Each number is 200 + 20 x the weight over the matrix's rms, rounded and kept within 0 to 999. Layers, rows and columns count from 0.

# up: layer 6 MLP up, 1536x384, rms 0.0539, rows 715-723, columns 0-191
# down: layer 6 MLP down (transposed), 1536x384, rms 0.0474, rows 715-722, columns 0-191
up715,170,208,179,172,206,202,191,186,222,186,200,185,228,201,205,158,195,207,184,216,222,223,188,202,170,181,192,227,188,195,162,214,180,245,211,214,204,209,202,196,223,240,217,221,255,187,148,227,203,202,187,211,223,189,209,205,216,191,233,205,188,219,199,195,207,207,199,187,197,195,180,173,164,230,205,201,199,213,245,182,234,175,183,213,214,167,198,202,206,214,189,186,212,188,234,207,184,184,197,172,222,224,189,203,197,197,188,219,226,224,196,215,205,204,237,197,198,202,198,180,222,241,206,221,198,165,213,240,184,208,220,204,205,224,199,205,220,164,212,227,212,190,205,173,179,211,200,211,186,187,209,202,211,199,200,209,178,206,193,217,216,186,202,189,229,241,175,193,158,201,197,210,200,172,182,179,180,192,242,197,168,181,177,215,202,187,185,171,203,212,226,196
down715,220,186,244,166,204,198,202,222,156,228,212,212,192,214,203,233,185,223,233,227,233,176,216,173,179,215,203,214,201,224,185,220,180,173,204,216,177,226,240,195,163,163,200,194,182,215,178,151,200,176,178,199,197,201,170,202,188,219,215,198,185,204,198,211,209,165,234,206,187,230,213,250,237,151,194,178,180,180,186,211,198,216,219,206,237,197,202,189,205,204,169,208,203,213,164,194,173,179,209,230,207,240,194,209,161,201,207,155,212,171,214,227,181,209,169,185,190,202,160,222,198,199,215,180,179,201,179,197,213,205,205,200,197,217,193,202,190,202,210,175,227,193,191,226,217,214,211,195,175,219,225,201,184,215,189,200,189,185,207,198,152,177,164,245,198,199,194,178,208,183,207,197,223,177,175,235,181,187,190,162,211,230,183,187,174,203,205,204,198,213,203,219
up716,224,186,179,226,200,210,197,213,196,168,211,203,221,164,204,203,211,200,262,201,184,201,191,210,218,165,242,182,201,197,219,222,225,204,217,207,156,184,189,223,192,199,209,224,190,202,213,237,194,223,223,172,191,167,190,195,227,207,210,194,214,236,211,220,205,179,215,182,228,190,174,190,209,196,222,201,173,206,186,186,203,183,214,213,198,215,194,196,195,222,208,180,182,213,184,177,204,202,190,201,167,183,209,229,215,203,206,215,182,219,168,203,189,203,188,196,238,162,220,248,183,222,219,227,196,213,213,180,232,202,212,196,183,185,196,195,197,203,227,197,210,205,199,201,195,199,201,209,181,218,195,219,166,210,213,174,196,232,186,197,208,182,237,215,187,201,204,193,176,186,233,184,188,198,190,231,217,205,198,214,168,203,176,191,190,199,204,208,218,201,210,138
down716,229,188,200,209,224,195,218,183,209,215,206,172,191,198,216,203,223,192,183,171,199,211,194,191,166,226,170,168,204,210,184,195,185,217,208,226,210,248,203,194,185,159,196,220,198,181,199,198,229,202,226,180,205,221,165,205,208,203,210,196,148,219,197,201,199,187,229,211,200,192,233,231,190,183,229,174,205,198,191,178,197,205,182,197,213,182,188,189,196,211,147,182,204,188,190,190,202,174,217,174,219,172,204,190,202,195,156,199,216,190,239,213,198,214,215,188,211,231,186,159,206,173,205,221,170,193,198,206,204,194,204,223,157,211,198,212,170,225,189,181,196,170,209,213,202,170,192,184,230,230,172,165,205,187,193,228,193,214,191,213,204,178,183,216,187,177,253,204,215,211,227,185,224,196,210,194,167,170,179,197,195,182,236,201,228,219,223,181,186,206,196,180
up717,184,184,187,177,222,183,201,222,178,188,186,241,251,184,180,192,188,241,194,214,203,175,195,173,181,201,179,153,228,199,219,175,230,205,200,234,182,185,225,189,206,207,195,170,181,214,178,222,219,184,186,173,198,182,193,170,183,185,226,185,211,188,192,202,211,220,173,220,169,210,195,179,206,201,217,207,203,204,200,214,185,184,181,175,167,228,164,197,245,204,190,208,209,217,165,241,210,161,229,188,222,201,203,216,189,192,204,215,204,200,200,198,176,131,202,204,235,199,191,184,193,202,160,201,185,153,181,186,192,205,210,255,199,183,171,163,214,191,208,182,189,178,226,191,180,216,193,213,206,180,240,227,206,179,192,177,177,195,204,219,200,209,230,175,229,217,190,200,180,213,228,180,220,182,213,177,197,183,206,186,203,214,216,232,192,161,216,201,202,230,241,197
down717,174,241,209,175,207,192,248,193,237,176,189,188,193,173,243,179,213,196,184,205,220,225,216,211,195,181,257,213,184,185,179,177,209,188,186,207,216,196,218,207,184,203,213,149,175,213,175,189,196,234,187,188,187,164,216,198,201,165,178,217,199,213,215,190,217,220,219,204,203,204,187,183,215,213,246,210,203,177,215,183,178,216,199,170,215,156,240,187,186,198,206,193,211,214,211,222,197,224,249,219,210,196,169,195,241,210,174,205,142,231,232,168,212,230,235,183,177,204,208,218,213,204,202,211,212,185,196,207,178,212,197,184,215,166,190,192,181,213,221,222,224,212,209,208,197,189,209,228,159,198,219,192,189,189,189,172,197,186,174,222,214,217,183,191,196,181,169,190,195,239,191,217,173,180,204,193,181,214,225,174,200,214,193,224,179,204,207,164,211,172,164,196
up718,183,202,169,226,190,189,170,222,183,199,208,231,173,193,188,207,191,207,191,204,189,214,200,196,240,192,169,172,192,241,205,197,211,198,192,215,209,197,208,176,183,183,175,202,226,232,175,213,229,189,238,213,181,205,177,206,239,198,192,215,208,208,188,185,235,215,217,186,218,174,179,200,204,204,187,182,205,168,217,211,181,219,207,216,208,183,189,157,198,199,205,192,215,213,199,167,212,213,197,205,194,196,184,196,206,183,219,172,182,218,189,185,168,185,196,192,238,201,202,188,199,178,181,212,191,200,203,237,199,181,211,182,206,209,212,195,199,189,157,207,204,163,200,221,216,225,199,193,230,197,211,189,219,189,209,243,187,200,188,222,210,184,211,228,205,214,223,188,199,201,193,225,191,183,222,218,214,209,204,207,207,187,158,243,193,209,207,201,208,195,187,153
down718,188,214,168,177,231,214,209,223,196,189,206,201,178,146,216,226,194,216,188,215,204,220,210,189,190,213,204,198,200,202,224,201,212,187,208,214,223,125,220,199,217,230,202,234,195,219,183,228,226,192,228,195,208,186,201,198,217,182,181,222,170,165,178,206,178,175,194,196,202,165,186,221,198,221,160,227,196,198,192,233,196,181,205,210,196,182,210,202,193,204,208,209,203,194,176,191,184,240,239,204,207,198,206,212,192,170,200,224,177,212,185,209,164,207,211,194,198,219,185,190,234,177,177,204,183,177,203,225,186,171,219,241,194,182,169,187,203,218,181,216,175,223,217,188,199,185,235,223,177,191,196,200,222,209,170,168,226,218,174,206,156,162,192,226,186,212,198,227,227,225,219,196,220,173,211,206,209,201,165,208,202,205,203,217,183,223,224,215,187,189,190,201
up719,188,225,191,165,158,216,210,213,205,149,171,197,172,211,204,192,184,202,191,211,173,194,199,211,226,219,193,223,182,189,196,210,171,195,214,196,211,182,209,180,189,223,179,207,185,210,206,216,212,218,174,186,192,219,190,192,177,185,192,212,216,177,239,177,203,218,177,202,209,218,197,232,185,173,202,208,195,228,231,188,233,226,197,197,185,218,225,210,206,195,236,186,207,195,184,200,202,212,214,187,192,194,165,207,213,195,251,202,207,207,185,197,234,235,192,211,229,196,187,225,212,178,233,155,182,219,213,213,175,230,212,210,205,219,182,180,221,176,253,204,177,181,197,225,209,222,202,230,184,183,200,179,204,177,226,208,212,173,230,211,200,201,238,207,193,204,211,190,190,173,192,194,189,201,209,212,231,161,242,162,150,240,152,219,226,171,257,224,201,193,216,202
down719,184,203,172,142,195,226,180,186,173,226,228,244,189,187,208,177,181,226,213,202,191,189,192,192,227,189,192,182,194,229,195,178,226,222,184,188,236,203,217,216,188,169,198,214,223,228,196,190,223,199,203,204,185,192,189,189,206,193,197,194,235,181,198,206,189,208,202,184,221,210,233,178,225,168,190,202,215,200,169,228,214,224,180,231,188,203,167,239,207,205,177,190,160,181,213,192,204,208,215,198,203,205,196,208,184,249,175,191,202,184,203,189,185,186,220,214,185,199,214,175,197,188,248,170,193,199,224,198,189,192,176,203,143,203,200,210,193,191,194,179,224,172,157,209,171,192,206,224,180,203,186,214,219,189,187,194,204,191,184,222,212,194,224,234,201,187,209,217,192,193,181,230,197,200,214,215,209,218,206,213,237,187,219,205,213,212,175,192,199,154,208,230
up720,196,209,206,197,199,214,233,215,191,212,161,219,210,207,233,207,167,229,191,197,182,186,195,201,188,220,204,205,203,176,188,195,222,219,191,196,163,226,220,204,169,191,172,218,206,230,190,183,194,172,196,210,201,180,207,227,198,201,207,190,203,210,232,203,226,175,182,197,209,205,185,221,179,193,164,218,178,208,208,203,220,188,201,192,179,180,212,216,221,203,200,230,227,219,220,189,200,159,222,187,233,217,212,194,195,227,244,188,226,223,236,231,213,231,179,232,182,195,204,225,195,231,190,201,174,172,205,202,187,211,184,227,194,201,197,175,184,207,195,176,212,178,200,194,231,223,199,173,196,200,215,207,187,202,182,193,203,229,161,186,190,162,176,214,171,194,234,221,227,211,191,191,207,222,201,172,196,196,201,153,200,179,174,187,196,167,193,179,219,194,196,171
down720,183,174,183,225,136,224,169,172,217,214,182,195,190,147,217,206,238,182,201,159,222,181,211,186,187,193,203,200,180,201,206,218,193,178,194,186,222,190,200,199,211,216,203,203,183,208,231,164,193,226,197,222,192,186,200,191,188,238,214,207,211,248,171,195,165,203,215,188,227,199,193,215,190,237,209,186,186,213,228,177,167,226,203,207,209,201,196,203,191,207,184,224,202,212,204,218,229,171,152,173,224,188,229,175,197,192,217,192,196,204,177,160,224,185,212,223,252,197,204,185,227,210,222,229,212,206,188,202,193,176,242,231,161,203,215,210,211,209,194,194,195,184,189,201,229,169,183,181,188,219,223,208,222,216,170,182,193,195,209,230,167,225,222,191,186,193,184,216,199,182,201,195,202,224,207,232,197,210,227,243,221,215,206,183,187,207,196,221,216,180,164,208
up721,173,181,205,175,199,197,166,174,182,171,225,190,182,184,200,205,219,204,233,234,217,215,199,193,181,179,221,186,236,227,222,207,182,175,230,186,208,186,208,170,200,187,170,160,220,169,200,227,199,194,192,207,209,193,248,190,206,212,165,159,229,195,246,244,207,180,193,207,215,142,227,165,212,206,220,181,153,222,251,187,213,187,206,204,217,209,209,181,224,194,245,184,213,157,213,205,238,177,193,249,198,150,188,222,178,192,220,183,174,227,183,193,180,185,173,224,213,215,211,208,185,172,234,206,181,182,189,194,220,197,210,170,178,249,217,236,195,197,179,177,200,197,175,190,179,212,181,194,212,203,232,176,185,201,202,286,216,199,194,246,226,205,220,234,250,208,156,220,209,188,201,199,197,181,204,213,221,194,213,189,192,192,191,203,177,191,201,227,210,207,189,194
down721,187,207,203,194,209,173,198,196,228,183,224,190,186,178,225,191,159,208,200,195,223,214,193,192,246,182,225,203,197,195,150,177,199,225,191,199,196,148,183,224,222,185,226,221,221,171,194,172,219,222,224,185,202,190,189,198,173,256,176,231,185,189,225,201,223,211,217,189,168,180,235,174,192,216,216,214,208,210,209,182,223,193,233,228,215,186,172,243,204,214,157,180,228,180,188,192,203,216,204,166,204,187,196,242,197,207,178,194,197,169,215,187,212,199,187,189,213,208,220,202,193,196,183,186,175,193,189,173,194,189,202,195,217,187,228,228,217,199,187,206,221,240,213,205,207,185,187,212,182,214,182,190,180,174,186,150,207,209,222,194,162,160,224,233,227,173,185,183,150,194,262,220,177,197,196,163,175,189,214,205,232,198,231,182,173,187,226,214,191,185,209,193
up722,187,193,189,189,195,187,192,198,212,191,174,202,212,170,209,185,223,211,225,213,198,231,186,206,172,173,184,190,218,175,189,216,218,212,191,209,193,204,182,173,184,147,171,217,241,194,232,188,215,215,192,181,191,191,197,202,159,228,213,174,182,214,216,191,213,204,191,186,200,184,230,169,183,196,204,158,201,217,203,226,159,194,189,209,187,208,226,202,194,203,183,186,219,241,191,194,216,212,201,196,181,203,239,182,189,214,216,177,221,225,184,228,231,217,178,199,187,233,213,194,203,222,230,185,196,167,205,192,176,205,184,184,197,196,161,182,189,207,196,205,216,202,201,201,185,203,228,250,231,192,207,185,210,191,197,195,147,204,182,202,194,190,204,233,157,223,201,209,196,198,232,176,209,179,200,209,212,187,199,215,214,178,200,187,222,165,189,207,202,190,206,189
down722,186,172,196,194,203,229,159,204,177,208,210,186,216,157,202,222,167,221,173,222,199,191,215,225,176,210,179,169,203,192,206,209,220,190,188,215,177,184,192,180,210,230,204,191,186,185,202,219,185,201,197,172,214,197,219,217,205,204,220,167,246,195,208,218,212,200,180,214,209,188,182,218,173,186,244,198,202,177,187,177,181,177,211,198,229,178,210,198,170,223,195,184,192,204,206,222,221,216,236,229,221,191,195,191,199,228,207,210,193,199,214,233,216,216,232,188,219,219,181,197,208,199,212,187,150,196,184,208,186,217,206,196,171,209,169,174,175,218,175,201,204,177,180,192,215,233,205,169,195,203,168,204,196,198,189,199,218,194,186,213,205,214,226,232,202,194,183,178,226,194,185,173,201,195,194,227,210,218,187,194,159,201,181,216,232,211,171,203,196,204,201,198
up723,192,223,185,249,194,212,210,197,190,208,175,209,169,189,201,189,231,199,221,232,228,195,204,161,238,215,189,152,232,201,198,181,181,187,188,189,222,177,219,197,207,219,187,228,169,214,203,179,210,166,219,196,196,197,200,187,201,205,214,208,189,187,197,212,205,213,217,190,184,192,199,194,185,232,233,204,209,173,170,218,169,204,183,198,179,176,227,162,206,189,213,213,188,194,207,216,199,157,218,244,226,223,220,215,205,231,190,173,160,180,197,210,171,227,172,209,187,183,248,205,196,206,184,190,206,194,202,171,209,156,187,200,203,177,199,182,170,218,185,224,190,237,162,160,179,143,192,213,205,225,203,251,201,180,222,214,225,220,238,211,234,211,203,232,235,177,191,243,191,243,208,192,235,234,172,196,211,214,184,188,216,199,245,239,217,190,164,188,212,200,183,208